Part of a small language model's weights: no biases in attention or MLP, capped logits.
Each number is 128 + 32 x the weight over the matrix's rms, rounded and kept within 0 to 255. Layers, rows and columns count from 0. Numbers have three digits each.

# layer 5 attention output (transposed), 256x256, rms 0.0605, rows 93-109,220-236, columns 0-127
118129082151103186078108086114126094162128134123132148091146133118104137157130180116133030137082122168131130143122121099169122150127174103126089145153160164048080058117124097139155125080105194123087136150130121116123064129154095149149173117141152119099145168159121113134098103076163131160184124109131113074094138141123139062092155159108110099162169142138114178119134139112182089138176
094177104129141141156125101128155140167128120211132077108109126099125137118135137141122105122139113114146089159161104062115116109093104137091105160161111153127136129161108122117171081068118104168126072101138167130112136114156118139157130125126177160151121103117157081117139166148120105124136071145175154149171171155103166154101120101135118133083114168131096121154079095145159168238096
094144112131164116143092150104128070148097161108074075178125126109099101033112171161130156138143077084133188087083156127137102150130172141133136114096150211127082149110125096103148133091141124092066173165102098157121106113108134087118077123069088121156154119142136176111112075085149115125054088127137102130140149124165128070160180147166152120145164115113159127091090147098122135073119
151139099154172132150112106103069159090092107080158111135117111179187150122098136143174163131171150088175057162170163126120165172118195163138077117104080144118080160124164149166102159089097081155136113135106159143126110165100093154178126114090101140131079116134130137098096120142094118187111114125129162128133161146135108134096059130110117099143138120133171080131113119067157145126056
138132113163069111088141116091175124096120056140096108188132154127121073146096156134094140078078116097163113149114081088184154153181124108097166107125170138145140147153084143210133103150121138093109165103140116137176174111157175178095093107070117089117151072084154157150177149116148133094111073105151146106158096121163154180143170131106157104163146133105140086154147175128108087235120
148109123163126158088222148109129101138101110108115094112177144077105135167156156126163184134128106151091123119146044118073096146129132119112111146107145172113120079143129140106152125147125106125106164151131166170095089109102116123157144100092174165117164108165149159144141161116117156102095122142134126135144115154078115153143088103078101135173092147107114185125104133176099177116160
104175113160158169093134087096138121113165102148154076134165129118088092115175117089141106090082085142193130157170136058130147112150165156149136169124136168117109176085172109148114132106135096190075096175148106118196171113086148150124138111155107138176101165105111189138213154125131106151173168139089075099119139163168144164134102127099152163117087150108099142089162124129128120161112
160062112171125117113128085091158154098135134084136179145086126104105110141111094098136097066112182134189150105185091139195086133183138142082145117091123160185168106176123116112107073106189130089111152059104131151108109173107095171129111183125113100129165131126153209148155123101144119093123116111180116139186115160131156119119149116158174152097112130107150155117106099137169163192081
150131113162108104173123164065089156109128088182089123123130148097142108143111061113150116112150087112156155156163127138155149140131134158124130098150122129158153143082111083050119135148107133150121144129086123155110138101092090081103136163160137107151126167150174178162107128155102103055140129128153149135108089084120121144127097105130090089102133146192105113064163138093124134082132
095124114073080088138170181179092144147068154174090165164103202183065115159130117127116114143135203088156124111169125128109130101158129126063139080072170134073129165100146113148116099056120079125165064103107106105130110166128142114143076144123147179102122120096042168114162107098140127039109138096130128090210140167106140175128136120093138183143128094110133123131075103103154134136158
099125099105135085156133086133103119099135160127132179155153112144112195150123205174088189112177093164092111115092097136157127153136098100146115164141129115117069125060130100132122085107114120119117133099173082082135167121079140196142174155119177143130134132160126130085093123106170139110218126094146199121160125084103144074153120152147119112156057107171170095159153142109133132081117
117153098095164105112145135105124098158107140161144063169181133143073112126125130126185181091135160138163128135132175141103175162111128127148107148117130118145136195203103192129111162120113165147113114086176102117113148157155056133104119120086141168147111119104137132107105165158122123119216139114077088150137092095136167069183172117114140074132105170127137133089116095196081118124101
160125167118140161080080128113109111155139118100073113067193187121149134181120088137128123121100081112162113131146154105181225131114126182202116122104106135164153107120122142148169131088155113072150151122138113108119133093081110058090160066163122082065076158152139156135119156156208065117176135129125102087128104144150146136081163103124132109123140103074108125095121185100145173068120
141173044171115183131144071114075121131138105146063182163063140169132100144173147094152131139083147150168074126114119141083114079135068169145086088095138174167121160082103146106116131111102080101129100136096098152103156132094109130121164109069170097142110163164128122124138125195158117075139079164114124131159144109082094128214117128089141105109131168110075170152121165189176087075118
158034153133118125111155108163134124095101098115149131125169141124132127147114133105099105084077123115182110117144137140077100158093143099063138091087178116115103145148115147125119069111174160178126157120096182091131144166127173116095091124115093217114177174145163092163145134186127089155157144141139107147109153091047104154191139117136176125149129176092224106087135152139143138151149
108146062087096105139111178157194144138150114111174175185122128133171059127094151125113117163186124100069141125159180151084132140120069163151163082095091068178115089124149133150102116159076126139117157098197144152189120123107123171145157143119135075185142189130130133126152121075136122101135097168134042162146141137114130105140135100121129138152109147115136114124096142048090138120100
137156096127151115155106077102134154100145111122136141140181099038150140113066119158141137147117145098177148133123118118130189165136158087121171103144131144114186081109144150163154124143159157119094128112144144105102194108122059141120086111136150127133110097190105112110088098145114077114175141162076151129153135136124111114153095142060106140136136151125090167122081160112150122170196
133101115154079101099087165143117110082158135207124140125137131113098151154157143151129127120153109068169130179047141098170198192092127121131115117151097159084139110110100135099130149126138129172148070142169112167155170108150168162135168118109086153162139079098187137070158145116066136148099114037179077089132126181116144163125137162147158175169053161132129124125134067151179134064121
168108064147053155090072086126135126164154185128170128113166128106134127170131160118080084129110141202121134135126160110131154135155162149180107095166171156094088094110108060177120091071086190111132166126132127164108104158186109140163144103154159050106132096176109144138089158123110166160136121093140117124115141122114188071115131147119113150203133082108152187072141149088162137209109
123129111127137143140116131108160142166183133115112109172103136079102131090113107128139158111108089130136110136164125118130151124136071098111146157142114130139118141144139155140103096092121116138137116118081149134075092130139107152153141101105128156102119110136129117131155146094138103145137065162145174107150112125115170127072124135114094141108148152126133113149113085156155145254139
102149126114150145140100101130131110137097127134098076137121118123141144076101173141150142123181120114138176106146114130137085159112124107141133100091112169151094156075092118114187118103151116120129112154160091137127133139125146092138100064114108149184152113123171186120101127086110112096087112139101089132125135138123161100167105105134159117165158108149133100124056140111131128026123
114168121118129125157133098091140150073098114065134099110142129167149137142107136124151086120123126072163114154156139125143159169167220140070088103106085121135106170128163150176119144098109138121098084112117147125105106191144110135106119119063113153135082145078148125118100119186112109142139151103145148136092151114060081126136094163132146093109159100161159076132161158105128132089083
136150173181076114076110136094157161094080079140130140171139121102091054198138129129141138112083104096163097102110098104149194194219148129143150112097153125143135151119099196181074132144138136091138150110131086101152171107147137173094085129118066063168114073090154182196183156104129106162110065100162138148102106124101095166161189167124098104171182140136154068175187130126133112179088
084063112133155151083232123119109127120099120119073095100117141096073077159127157139098185142168152164104128090106095115065124095109131115125106135133145133127156137161142170070178143143117077129112138116123131136092108139119158123106152108150180161122122117135180141161131110121095172113098096126150126122084145184080133152172088138086128102127103147091140202068135109183104129056165
059175100168142129112188096134147107105152095143147090147109132183069125080123138100162143082097136130164139162184137061081152137175134153106117160119131151153092162095149115137158114131120113134063128172178112146160114110086093184152154144165146140157096138103093157161156133151158049110166171131097083123118142147228151172150152127161155160082105092136096180077116148087096115098138
155084139150106122099085127112117151104126145114166159138129119147116120102087120111134100097114182080196167128195101108212121127152138168098185089116131165151172118168131117131167143119185139132124133088158123106102117176087114140111138145174124168147155140146138189103093131133121108050140129081165143171171130127133176173096135136133188138120123128047073168131094103135198099151128
141113107129100103193135180137069167113131065216143173099132165088114164150171097099118102121128079171131097133167128137183197141156114159106127103143115102178160136117145111101113188174117087159091152157108129123118097128120077128092080127160107122149136161131178144165116137150068167064136141079156146135083068113094168150111079095173060112106129195120088118101169157069169095117141
114122109088095111138144159141145116156110123128142126173132139135100103123152077095093133146146169155168103140113100130190141143150080123107105087111163124058100162098145163111111091069063098071130119117063159122086102170128150142130126118098122170109087146139087132119152100090166121080091129070103163146185105151098147145089163120099130174112151104135136111132146098098184150214103
078124151159139110136133143102095139098112165133130148125175104153099184144119142145080132112165128193116131155060066107162137181155129098128071162123115061136094127064122124110106092130120098124112087115152059120136149153107147163111199166122120152144090152161104154109139076113188153126171137101134203153094161065102131097143151141151151153143148114154100110147151188129085135056136
156128149099156104143150131123119110141130110157142111148161117146131111192127158162142170104109149140166124159153158143132147178114133131121123093156144158170149202161138164095159119070079102116135120161156123105131149132141065103138105116075125144127124152166139181088109156123138098039177143135037091198126053096168193050160204150100165082145103095176161136107144039181132141121126
125113149140120142109089095117121083090147103130076077076216174133152102167093119180125125126096136152151134158139161125167178116127082157165130109109084132172132149096091175138132106108118150089147115104085144163109143088118161100107112133131143078119072189162168164138108141145178105118130146164154118095079140162158137119106161078128139102125126074116117122127129124115132127006138
123126055114133140121103104141130094115169070136095198139084134168170135153168171132159092106085148160179101115143124154113135104120126128143083066152143162117106148073032144160124137116078146088116104141060122137103161152171119125128162048040165066154146178187112137155112141156136082152102108116173099116136137127113080104177104158137144117161091146092158182188129123170146049186066
170051112160092112138141092236145125137083093146125175123141113128141151129095140150124114092114127113176114131166181113092074187121162121077090075065195098109068081116131154142107108101151180191075164111128176078158139134125131117158095131049113190088177185127196098166147126174129095111211161149086106090121166125037098139150096112106179149142163192095197090061119125144138150137172
162147075088094134127102201130129154109164170113140170204138153174128044084141166121144112170147127118097141098181207139087175161145097162150162104129101053158166101142137121186160134121103122186091185156174160119145136160094096136119139153123107136184159166123098088136127108056105160088136074123134066149118143156096126053141175085135156154159144146122130095124085115066102133117096
# layer 5 attention value, 128x256, rms 0.0578, rows 93-109, columns 0-127
157108175182110121150074190152159122147134143085115134117070055136110186123103173123100153122172116130116116133150111083105125107129135116138162135094121146103119119111107133157094179155087061107126115140125112139097136141142106167129169092148167134176156137145132167138134156108127154117104126161162077196148102053104094096134150132137097103106176126152138123070129085124122133156133
178111105079094159119124109112215129140103161154121177223136125112144117184069108098080181033109206098099160139138147182172151085140098143145220193118119124120150244112079113099154084076129146112104164107173084101084095097160113162101162099147134242121149105132166161125125161186127133120149055165081159136130108117139122152077067124105153117160087150064106065149083072132137145169119
064112145162142106192116170138164136119156151116085154176168090118118115081151134183139104101128149145113078149121126108117100107165127126098151031122170162144129115194113079138167127121129131101122170147149115086128122177110111161101167129120157090117119116132094170108165135068140129140108110121147157116125105101120095123131136087115138076067158154081130159106142162207120104107136
152080173166118148096142170142122148058082164118103135178141153107111108169124137105066181156082113133141179118086122098120188123112136068126201101126116089108113114129198132102146108125084132173152149187099175063146154144109086132086173107139157122094160161170148144142127156134118131152125136229107108149127111129121105176119091134109213133114128104169132110117102186102115148121088
106129128127146102136158101150098132125138124124109106090124122105130124094111153111145134114112122159120124152186138129086130162110120128157101130104133122086099079115150131124126133126156134159152095144113144154151144114123146126152101170157142122152147118122146100105111075115143099110119136119177097092113156185155150122152153116095121154187138117163146101129104140127095120138139
089134127122104195160164135171098109054117087140134113075147129146184136147119120094111151111134156151092136115177147169131186130096124095102083160139144115149118089109116078129175122143155131144147122111123101163121124104138148172117089133181095144115112137121119126116122158112092132154160120180143143165143144115130188114118148171168164111116122130136074096173169091163078113099152
130138083138160067148119128122108159177132105141131112109084127110133155074119127150165114135108127143200127130084140140144116137143164144112095149103118099139097143128169153088153155126143125079120073065109129118159155156147153093170134145120162068121116194148116152133088218102146137114146140077188108115099053156119120062131157153077155110095123132144146133108135047096152105163161
144140160141146095138179143084092147120101100140136105156100173078096124218146137130135112119104114139142122180106148109188176101139115060172106095151108116152077117099103122100123103134109158132143072101144153169156132084101144124157155121139139109095128120127137063143108110108108055164073143206102119129110089134125142140133080117123130125150126132116164113155163148102143107169104
128096178131126143063155111130188108109120156117103153201119134120101101138124151119094127096150135124158126134110108097169175141157126146112135054145145133164171165110123146129104130143106135098119146145097123111139112144142095126110141118135114172087101113146143085094118151144126171149114110123023128102122179126089101162119127107108130178145142125071144130126149112135160140121103
185131145116160133131108078188150121120068134154183145127095163157133162091122127125095099124126131080069159100107150133188121154167144102116122136124151147040132144152133031166164147161053143081128194126128126134112147139136117169112130167114153083123180099121136127127123182155116146143154131101154102168129174140152147152120129153166082142150122130129134165154123127111110150110145
158146152115139169132107144142103107088114100128137105115163128107143134117157154153128183129149127135103108130099137149093158089141076093122108114167142107123126116119133109123121134146151159180131154171121111115153125061110146129143129134151133131132139102136128185131128085116162140111093124144155156121140154109140084141144072084095095160174186149083137158192140148145108108098165
165126146117079153154087124128155118087105135139108173137157134115149131134173168152086084114121144117170141088117084125130152106130123106134192098145122094120163108113155088114132107076127110133127156144146137118137096158140134137138133125152177113120146062125107094141122122173106173146098148170082127111108172166151166134148098111138092160176120087128102078141119152109071069146107
156102085104113144141087128128127144118159144121107075108122136128119126077160102132144106099202116114159087187129147140130163100137110145121181105138130088143168102099119137095132111136127107118145128142152162133118162084111148125151129150143161094093126144142071145102117148106119161200113090133106126115117146131160123195097135155158117175134167091122085149175123143054125124125120
172143127147108098143118106103117128124114130168124130165111173154145145119091144133084133126018168125096120118170091158108143121112144065139108092183141148131165176112076068169144140123201113136090120120111074099112123142181115080131107123156166165185119105097123102121108121145123127168091177122094126148081150166136136092123136148173075170089126066122129127108105110118131128142116
136133125079104152164137148126120133131131110131152134046188147130194138160133115105183163106157096171136123122189114124081097157077122101149126109122105138093112112076154127145136147132122108156166121116139149132089119095112139087121084158121081125220176129118094121142100116168134101128158131092188137090131089119157154141155112203116091119166095147183140095167139105127128114136163
104127125158141130109090135086110115085146106113125138142120116109098114108088141101161145151177138154162108175128166084072135128100144111125170115168127110139135156156122182075090096118154105134081107118118151128156138131112134090129155155121123125089098115157165123129136170155134131183177109082166114124109112123119123112134145138144091159121121101088145104135121125118201123135136
123140129118108138157129123138121142142143079148135093057165116135194134165120137159167092107131215166103131128187125163056091196080085124164127149096150135153164139090170106109131113150136154109093106127091108178109109081150166089172097159133054191149190138096093142111103173149106110125182123102193144090110095205081135067161162176144118166180122173147154130159161094177060107129152